Weights of a small transformer language model.
Size: 8 heads of 32 (1 for keys and values), vocabulary 8192, 4.8M parameters.
Training: 154M tokens, 4700 steps.
Each number is 128 + 32 x the weight over its row's rms, rounded and kept within 0 to 255. Layers, rows and columns count from 0. Numbers have three digits each. The size before them is the row's rms in percent of the matrix's.

# up: layer 4 MLP up, 512x128, rms 0.299, rows 71-87, columns 0-127
# down: layer 4 MLP down (transposed), 512x128, rms 0.278, rows 71-86, columns 0-127
# gate: layer 4 MLP gate, 512x128, rms 0.314, rows 72-87, columns 0-127
up71 096:081144091122169142134104207163105109111131139180170099143090117061096129099168119153135132174135151130129168120038209161097144133090121118161102117117182181131132165099154178095102105119132140149127131163167113138139127134126109074107143099158089139205147118124136156152118106109101134107145131122112134141176178107144104134091144072070095072183048080128161140078116095129156157086163
down71 099:106129086140101112079108095137112119138124110140093108126199112060166180118106114136186148137133153125085070123175087145063107142139156152143134083129069144127134122150085141122128175165105117118153113059134156145160138153140087131116104112150138239140119170188084139121097172110144110106084135132113133175155133203128125167138166135186109130069090124109069118111186144153152171157075
gate72 095:127055124113141102136184151083092173117128164084099117142139075189169140110187109143116096168052116139112095147137085154170149102105171091088118171155114173123156064150150148152112108164097163100071102141121097130152119122196151135114104174122134111154084093125125111102074120104115110175130101081102072157127154123078209164115083173111088122130183111129168113111146129101153128151177
up72 103:093147130100131115141112103143108158150116133148153161078141184094113131144143144194113091088119204082119098085138151138090131139122146136148131057078080107097092159130107092081100116109126113107157199083138103190128117095101147169152149165127098158153103141117093143106081143143063175103087145152120185185085092170085088145090153144162121142070145074090105092176057123115110093117120
down72 102:100078141107143104169106152123144097056167137105165133117188155095121124102119102116127151140111160126120168138112147089148097023114173083146179127118099140159113136077142122088096156117076131110117074155076103138143115130183124075088145177039126161124162110115096098129100114180119063092100166142103141172149074097100142148164112192150124126171153133114130167141179111140136162126065
gate73 100:190154131163092115079095113126069127172153142127115073150114143130120146138128106122092137155087174128102124135061207173149122123040074072148089083165117102139156167164132151121145136122133101127094124155114153175104171126142098122128156130126111171083137092100145093170099125171110139146087165178157157143091158121148138107093087229119159111125122137171163129122151085119070177108194
up73 104:148158132153118127162129095143088125176146107134091125181103139128113085143081155155129126144104148137138058129171107092116113160100128189037115118128122158117107096095142110086112173089110188123111219165138121126109055101124110072167123120154057109090125115182145139107128052107085155157175153091109093143114124154135150125093087147157203127113110129093159174156050136125134111103110
down73 096:140121099134133119098129104194145125162124119101157110143079122143132050085124128125052188154108138155108112142162134166118100053181121123140128097073117092069147152071165136143129154175119103106128101111105135102136120138091160186109121147141181165159140194068120147140096043138157147108151156191180174178163113146175122178161155100116082089140103107148130112090145153123070123134147
gate74 084:164108098135146148140126080120166117185138109139029152097148147127117132199136101182161091111140096178151130136108086091158151142115084176166165127139096116143182102101113101065135139157148113137118142118157120152133088124093155172135193179197101128204144090139139086157122131122084150149180138130183174123148127151127125089106071137194125101102179134165109094155116116111141130185187
up74 094:163141128100111072120131173075072101103122137095176122138095112110153146080109121054102162134143123071145163126164205117141139105161150130075106153162094089143072120099168123140133140123136121144153131171135113141150150111168106142107106134148161144125124185185103157123165124106141115136098150162111139134114120120081164161175225177102149181173094171095129204083114103172126099083053
down74 094:133181177178103138143097172070111128129092094123148109085080088134137167105124135120064114106111152112141131127131161110164173150084141113135091115133126124101094144141135120084138150099142136104180132168100188147139129122148089092185108107098092093100181189079089082130176179112156141167107162184125166119213103151114125133182091119125136126160130110036105131136152079132077052147111
gate75 095:103162139043146156134142108107062143101113125187114098118156107144125064186164158088104082128127140135072084154107122089120113171154118084153175184127067110126126182194098112196094132173101163163147106127071161142173122088061142113094088145113110128128124161115154114120128111096119171123118059102091137155097166105107138107119092139078118132122177105107109121201121132159152115086106
up75 104:090140098157119103123143133180057119117164130164132156097082121139161134074161145060086138091115185118092149120129091154107121174134105111132128099077057093113139128166123129152067139147072160199154116109105169085129116095045143117079146136151171088146144126137148078152175216078109160146092113095122139146128160166146134110130120173117131100135179153131075098188142139127146109124184
down75 103:106116139152152168147101190132102143133153144110122127196127134087066067139136142142090114108126089171113054151124094139111125138156159146124130122107151099143169121154167153126112186085186131116191164172126092113122131118114098131129081088153109156105183158126110120014079043154114129130107079094138153109077129106085075119137117081119134116105148180133145103094062091190133111112131
gate76 092:152152225119114116133073098091126154175096147063130138122150108144108117117184117099097123108132141124158117136128161107134129146135135175122162121138189165101090127140135146131163149202071167136129090101143142172165166073103075065175140143076061154100148138137096096131115178144091151116090132090115060101103167168145114151119106053145133170092135138143073203142131079162130130117126
up76 093:085103160119156121133112128175176076097073118130100093110169176128055095086185118058139091120187144132145158088131136177142146109122130115166101143075141086171099156178109153083151163113140159063138169134145176167140126071124129187158147073114108205155121129125121117163110138124114111156119147130104108138168137099161080172106069171118080151109135152133170134103191173110148156112150
down76 098:155133159134133120102088161151140091128140136153130088130117124117178192188127131123095139131117113138094053145147153110168106107116086117157074068073105113074117167165179109104120166177141075174130096102120113134113113093165165096085070096166143119128093137143138066106164094148128088106091142098120138087157152155103073118161164117177120072152180114077103076101060197161112119160109
gate77 094:149091151113080079093113149145072097097122050105114094110121114196133101122133135071103166095198098134145091227170157131131157109183140107105185101168073113062131127123096124098133189135097192109115153092109112099120110181101169153130181135141100123123092187140088137146128096126136178109171145074142143140102131132151136114136167133118109118133168101071140140136144163122094120072162
up77 088:130131177069104097153117194143062173147115105081130148138121064139123144147201153148160198125177141123079087174146140079140111110157148147135119111094171084120101143189103117154152180132120138102123190070116138127064110097155177101084093078113148158156205150101100185082168132127117151103183160141113158138140133139124117142183162082121090115120145183113137147104160127105133147121137
down77 089:154157121134169168184159101102122107174188141089137069099109091167117140103147123137135157118161111120071104111136130070089096135112118125127062197095081118185148133180184123162048122113168100167108114104154122118177131125151157117166109094152091102121140117113162193139106188076092095119142138171155116163126111159163096107177125125128056116144140098108097070198116117135178148143136
gate78 101:109174149183127138129063161181106080127147146165194212156090191135160106141089125180127110101178098148179142143104136120130113124218135091143065147165115130118104122162103109173099187152178115146142099125141123119125190113138157127095148077123105173144103102161149121131133114138156167142080231106072125122106155127078097138108128140122134157168123086100119154150143133123080138161122
up78 099:088171081125151187141105140127156122151099148132169084153167118109125144084126113124162153145094073077052054116078161121149163127096161152175071099087108121186159134139099124133131092108129148081104100097206167109072101133123153141170112153091125104106107137095124180102132117139200031167122121173141132132141078134101106167114155136098140091149155110094120156157130122179132128174098
down78 098:136177149100178146100107129185174142128114085089075087171198109075107143086101156123103118119089149102100145129112140090103145128157143105093124078111125136177137093072099167152078151169106121182144160054131125110112160147141096164181139100116170137063152064063128100150142132085116108141114112092149169124135136100127068136090153145207102105129124138178148102107132163168162123077083
gate79 086:117123132154161127137128085089090128143065166108097154165068110167142160129132122140108141134089160095134099068150133130096087135060102103172158142083131109167067153154118126137075201160091134102161049172119180098143178147085156084085134126111110151107123148083128157178092117125171107137166072088107127081129083112140116123165143115099134141138194110131158087121194056090110132110141
up79 090:061147121102119173119169080071090141112085146084095075102129138143174119105131136157128133083104127100124153104096106178127111095101078121088100122120137156179077078165109152116052150156137164099157109093149168123109173149070157103091127173113162160104114123070072142117120107170083097124174199156074126123142128107192128132123160087141130152113135114055152122155158079079171138110114
down79 103:171174172108154092118053145124076109063132140172153134174139139136128118133125145128091099165158143111116162148122087149122112153162071113101137130099081167094184139172159127138175147114105104093127127110117053111101084116129135121158152107144124169113033144092102104114101176124143147116112104123201140154058139073179155127148131162134121071139062095182131115110115182189134077127095
gate80 092:139139174074150124081126097061125125156179093098123112138147127122214094125151172084141119096123144098128135133109122146114120054088096144126182065058148145135142112092098151087110190104131143104084132049123093169153087175166121079116115118111117152159150130131132120082058172104156095149130077087147175110091171174102117181136093149147154118141146140131148139135150149169146115051131
up80 087:110126174102122167121141106185145118097113158105163109096046150096114111163137173108132134171101124149132113118160109048110126163103125021130082109152112097118114100181095104158131104145105126112112154161087128121121126062066142082096113176122133191133106157066136154130144089115132207121085123146138065124148154144153101067208168167090100124134143109084124129137132098102139136175121
down80 098:121136127140096157148149120098094102131089161140088095149134121148089119066101129151121132138189132133149079087185161108092114136132194153098129191178087147109127145119130118111198165114136160100099123160158181078138115051116154153158182109147158121117089083147129122165184067081177117057089147100102069180076098094139079101143167093131145156144159134144091094121115091164134117120086
gate81 103:163154088130165180095157117161123091085205109165113064139129142142176157149167128091098143135147116172078173178140101119172112088132099141137126161069113163086141080149106137108162199137159173161127129122097099101098158128115079106161159095199144148123047073149104127141130095135095121118131114119095076086142151147112028130158142115101101124133092184111117140094145097122149110158163
up81 103:069106111102177133128105138092104113093113145116186166075161158133123115060092168110119156181105138142058145135123120180154134104035147140100156131112163126128173079112123039103094112162101174170156154111092101100135174134172116120063165171185159170129139130106162144133093095169142166161104126111140164105113083113105161103099085130080145101114127153127157058159118127112148092148148
down81 104:164143089110159168121105153207096152107150111174111120146069147139161112130121138080128150074126169125107118099120182168138077078102155155152133132108177136111129114204140102147134109128126134146147115130107062066131153129096081103198122130143098172098097155103115155179134155110077141116102078120124110170178108128128092148151176067103146077157160209149067147145108146113063119096175
gate82 100:150119169087135094103145141129161083154143174155109091129127136088178164077181165119177164104149138202092140143161098150172181128098114098152108104096126128093136081167118114146130147111125090137145159108169067067124111099073115129112166119101138179171116136170145127165094158159139130144078152107223151145094141167177097137073113123090105194064183118138100126149160159108128152088159
up82 112:058111109192119049155133121161165097137112154080056122155150075086083136096093168169133093103092121188133153205117130124163171125134180129137153072131105142092143137091122151091135103134161146132160133134176167129144079099113105080092126133122134143096102138108154191114099129151121121105163143155142157181064107118164088157091114123133117165062134070185073140132128147166103089103120
down82 110:115059120121095124128136109101095128090105157137071084151130048122094107173130107142155115128159138099067168162168127127184143132157072160160141119110105111125161175188141078092091100178138142159137133112132131141099145135054112122101177104175167089147134131178114116090091160098114150099143102156178154111093127154206146108063142093151119204066125110128169159121085091098096148124155
gate83 107:114132127146127143113126071136103173097130143168114081088098109133077148094133148110192191130115125140107143090086130150177166125104089134128070120111148116185158123095102142098084125125111189157078132055136099155101236079127138136172122121123127095111144165076158141075101110104086133145142129078140126130110125137141149080174086121165046132130091061121171115159184109111099113124081
up83 116:098118064151147122156116062125118166123156081188115080101088127133121128134083116172212154129083106114153137100093123088114151125064104139139108095104180143149141130132110115085122146123134120193137118099172106182079151121151113153095131143137166093124144180076142137072111113056132152137140166102109112144124168149155180078134115150141072150157101050119181075186096147146135063131114
down83 108:153168112115186137150171084137169155117127142110193147149129143175084152074085090090095138105106199159136114140096171091129125165194130126171091100145135091141137121076114146133076075158097169127165118104136110133129172096104118125186099071121122116132147119065122111100176121121115158126123162116119085158081133113102133117099124130170102139129163100091140208168185070079151211161115
gate84 098:108128089124092112183116129115127130131146191117130174120130149099125066191170152087142117147132092082166085130048072107117129099169096124160153151120193161128157088131086105129120185149050167087145138133136127113107123173139077148063120143143137146138131111172175136185108179126107147117144107091111125087155156103154192080132076088132143120163125178203153095156162077131123118158140
up84 098:103107136106179103084126127148113111107036114183104132142132113179112139110145114108118017143126095117089142102122167131144099203075146147106084093074056135186188130127113119171141158155115128150165110130169178109170130125091074122114084135108138183110148113088106154085135069124107093141093138108124171147096158149122167122104150115106118148137140132072153134102084057150110131180124
down84 103:065111103157102128143121108103150165148176116160198130152119135195121153137097143089088111116105092132159132148201142156108095174108111148170153134141187099109192131153143167118123146142133152122083128147167140135153122079131126071133129133182111144134108116160128082157156159097125149140177100164071027128169112156083083101109103101183200075099099154138141178111145128182172109174123
gate85 097:091095124111154121110111090047172169149095142143127114146168166117091215171156104135105126110071112101120082120132105108160119111069096157149079120181090153120107110080105152059163050132100187106113075109163089157111134100148136125097129148173099127156118139162136086085130118136150086162112109044149126114123108111137115122082065132109105131089109174196152137108137070141104094141129
up85 093:129156082071107198146097123125126071109130170116187115074055184134112102154110142081105183138144108123080170203127180172142135129179121153116067143192098065161097089148085161179083124153132125086146130148109132167125154111153144118140103097110150105136116119139123145149200136156124121118199140153120127117119132112093099121124140075108175105166068139135105154138153122096140095055130
down85 099:166064185180114109069107174132077147123139193125062148123136110096123089191138084130168120102073145127099116107107132190137159177069191060120154136121128153116154090153119110085141149104159048152155125123132189148148162118138114160113122129145144183167131158136166135125129154126104106124088076102110092126144122146164134147116180150200110141101130072115084122118067124139106169116165
gate86 105:095154124133141098151191175140101117095145084133136133093144197132203077149128127121086152175081115171159113137146096132100150154136102104164112145153082128172154103122151205163093148107097154123163121127090172106095154157175106159120130109169075137076099118209113152161129145111063111122038117127115139103062154151166151091122168128128162131068123094090135087157120151164118178142139
up86 103:094139163097176117162045106118169166080102111137122156180089137125107083115126114079160145113139113104155080143152207156123099177142093135151164117110105099108173147125106128157104125139189137103130102074135117128138103097165164097078165144113168222148173111124172089091120155114128126099130162099122156131135108114115138185106071117141093168109090096194147150191082164093190133159147
down86 102:184101172159185140108123121088073148104123126146098121148157140088063091113118131225083120099182113085120150124132133085073117133103094137157146147150149174185144071177090122144153195098116127128112101105141129174175074150110096155129078123211152125106136108173137091107152168111102137099105147129179163112090110096102057127056120107057149107150145144121134130150131115138152140142136
gate87 111:096119070151137092124070120116026091153129144163120078194113119140083128093091131094120139131090132102095049112080058171122086152147136101130107180142098155111166112160114125105107187111134133097096102187123109131149133121204125073138098126106096154178109141098100158154106150113105148103066155121080140112142148149171127145111100132152137086113170059084136069150145119122094168101120
up87 105:149117148137134082113176064113161216098126122138151174077091152137145158151155111155127079139154131138176171110132201093118145092114134130136159125132198106138120146100117088135143085135190148103173171082170164143129146157087139155102103183132154113128165140215163126160147162145130168147185101110141137135151113087053121131134188125108117157172135137171147149106085161079157118198109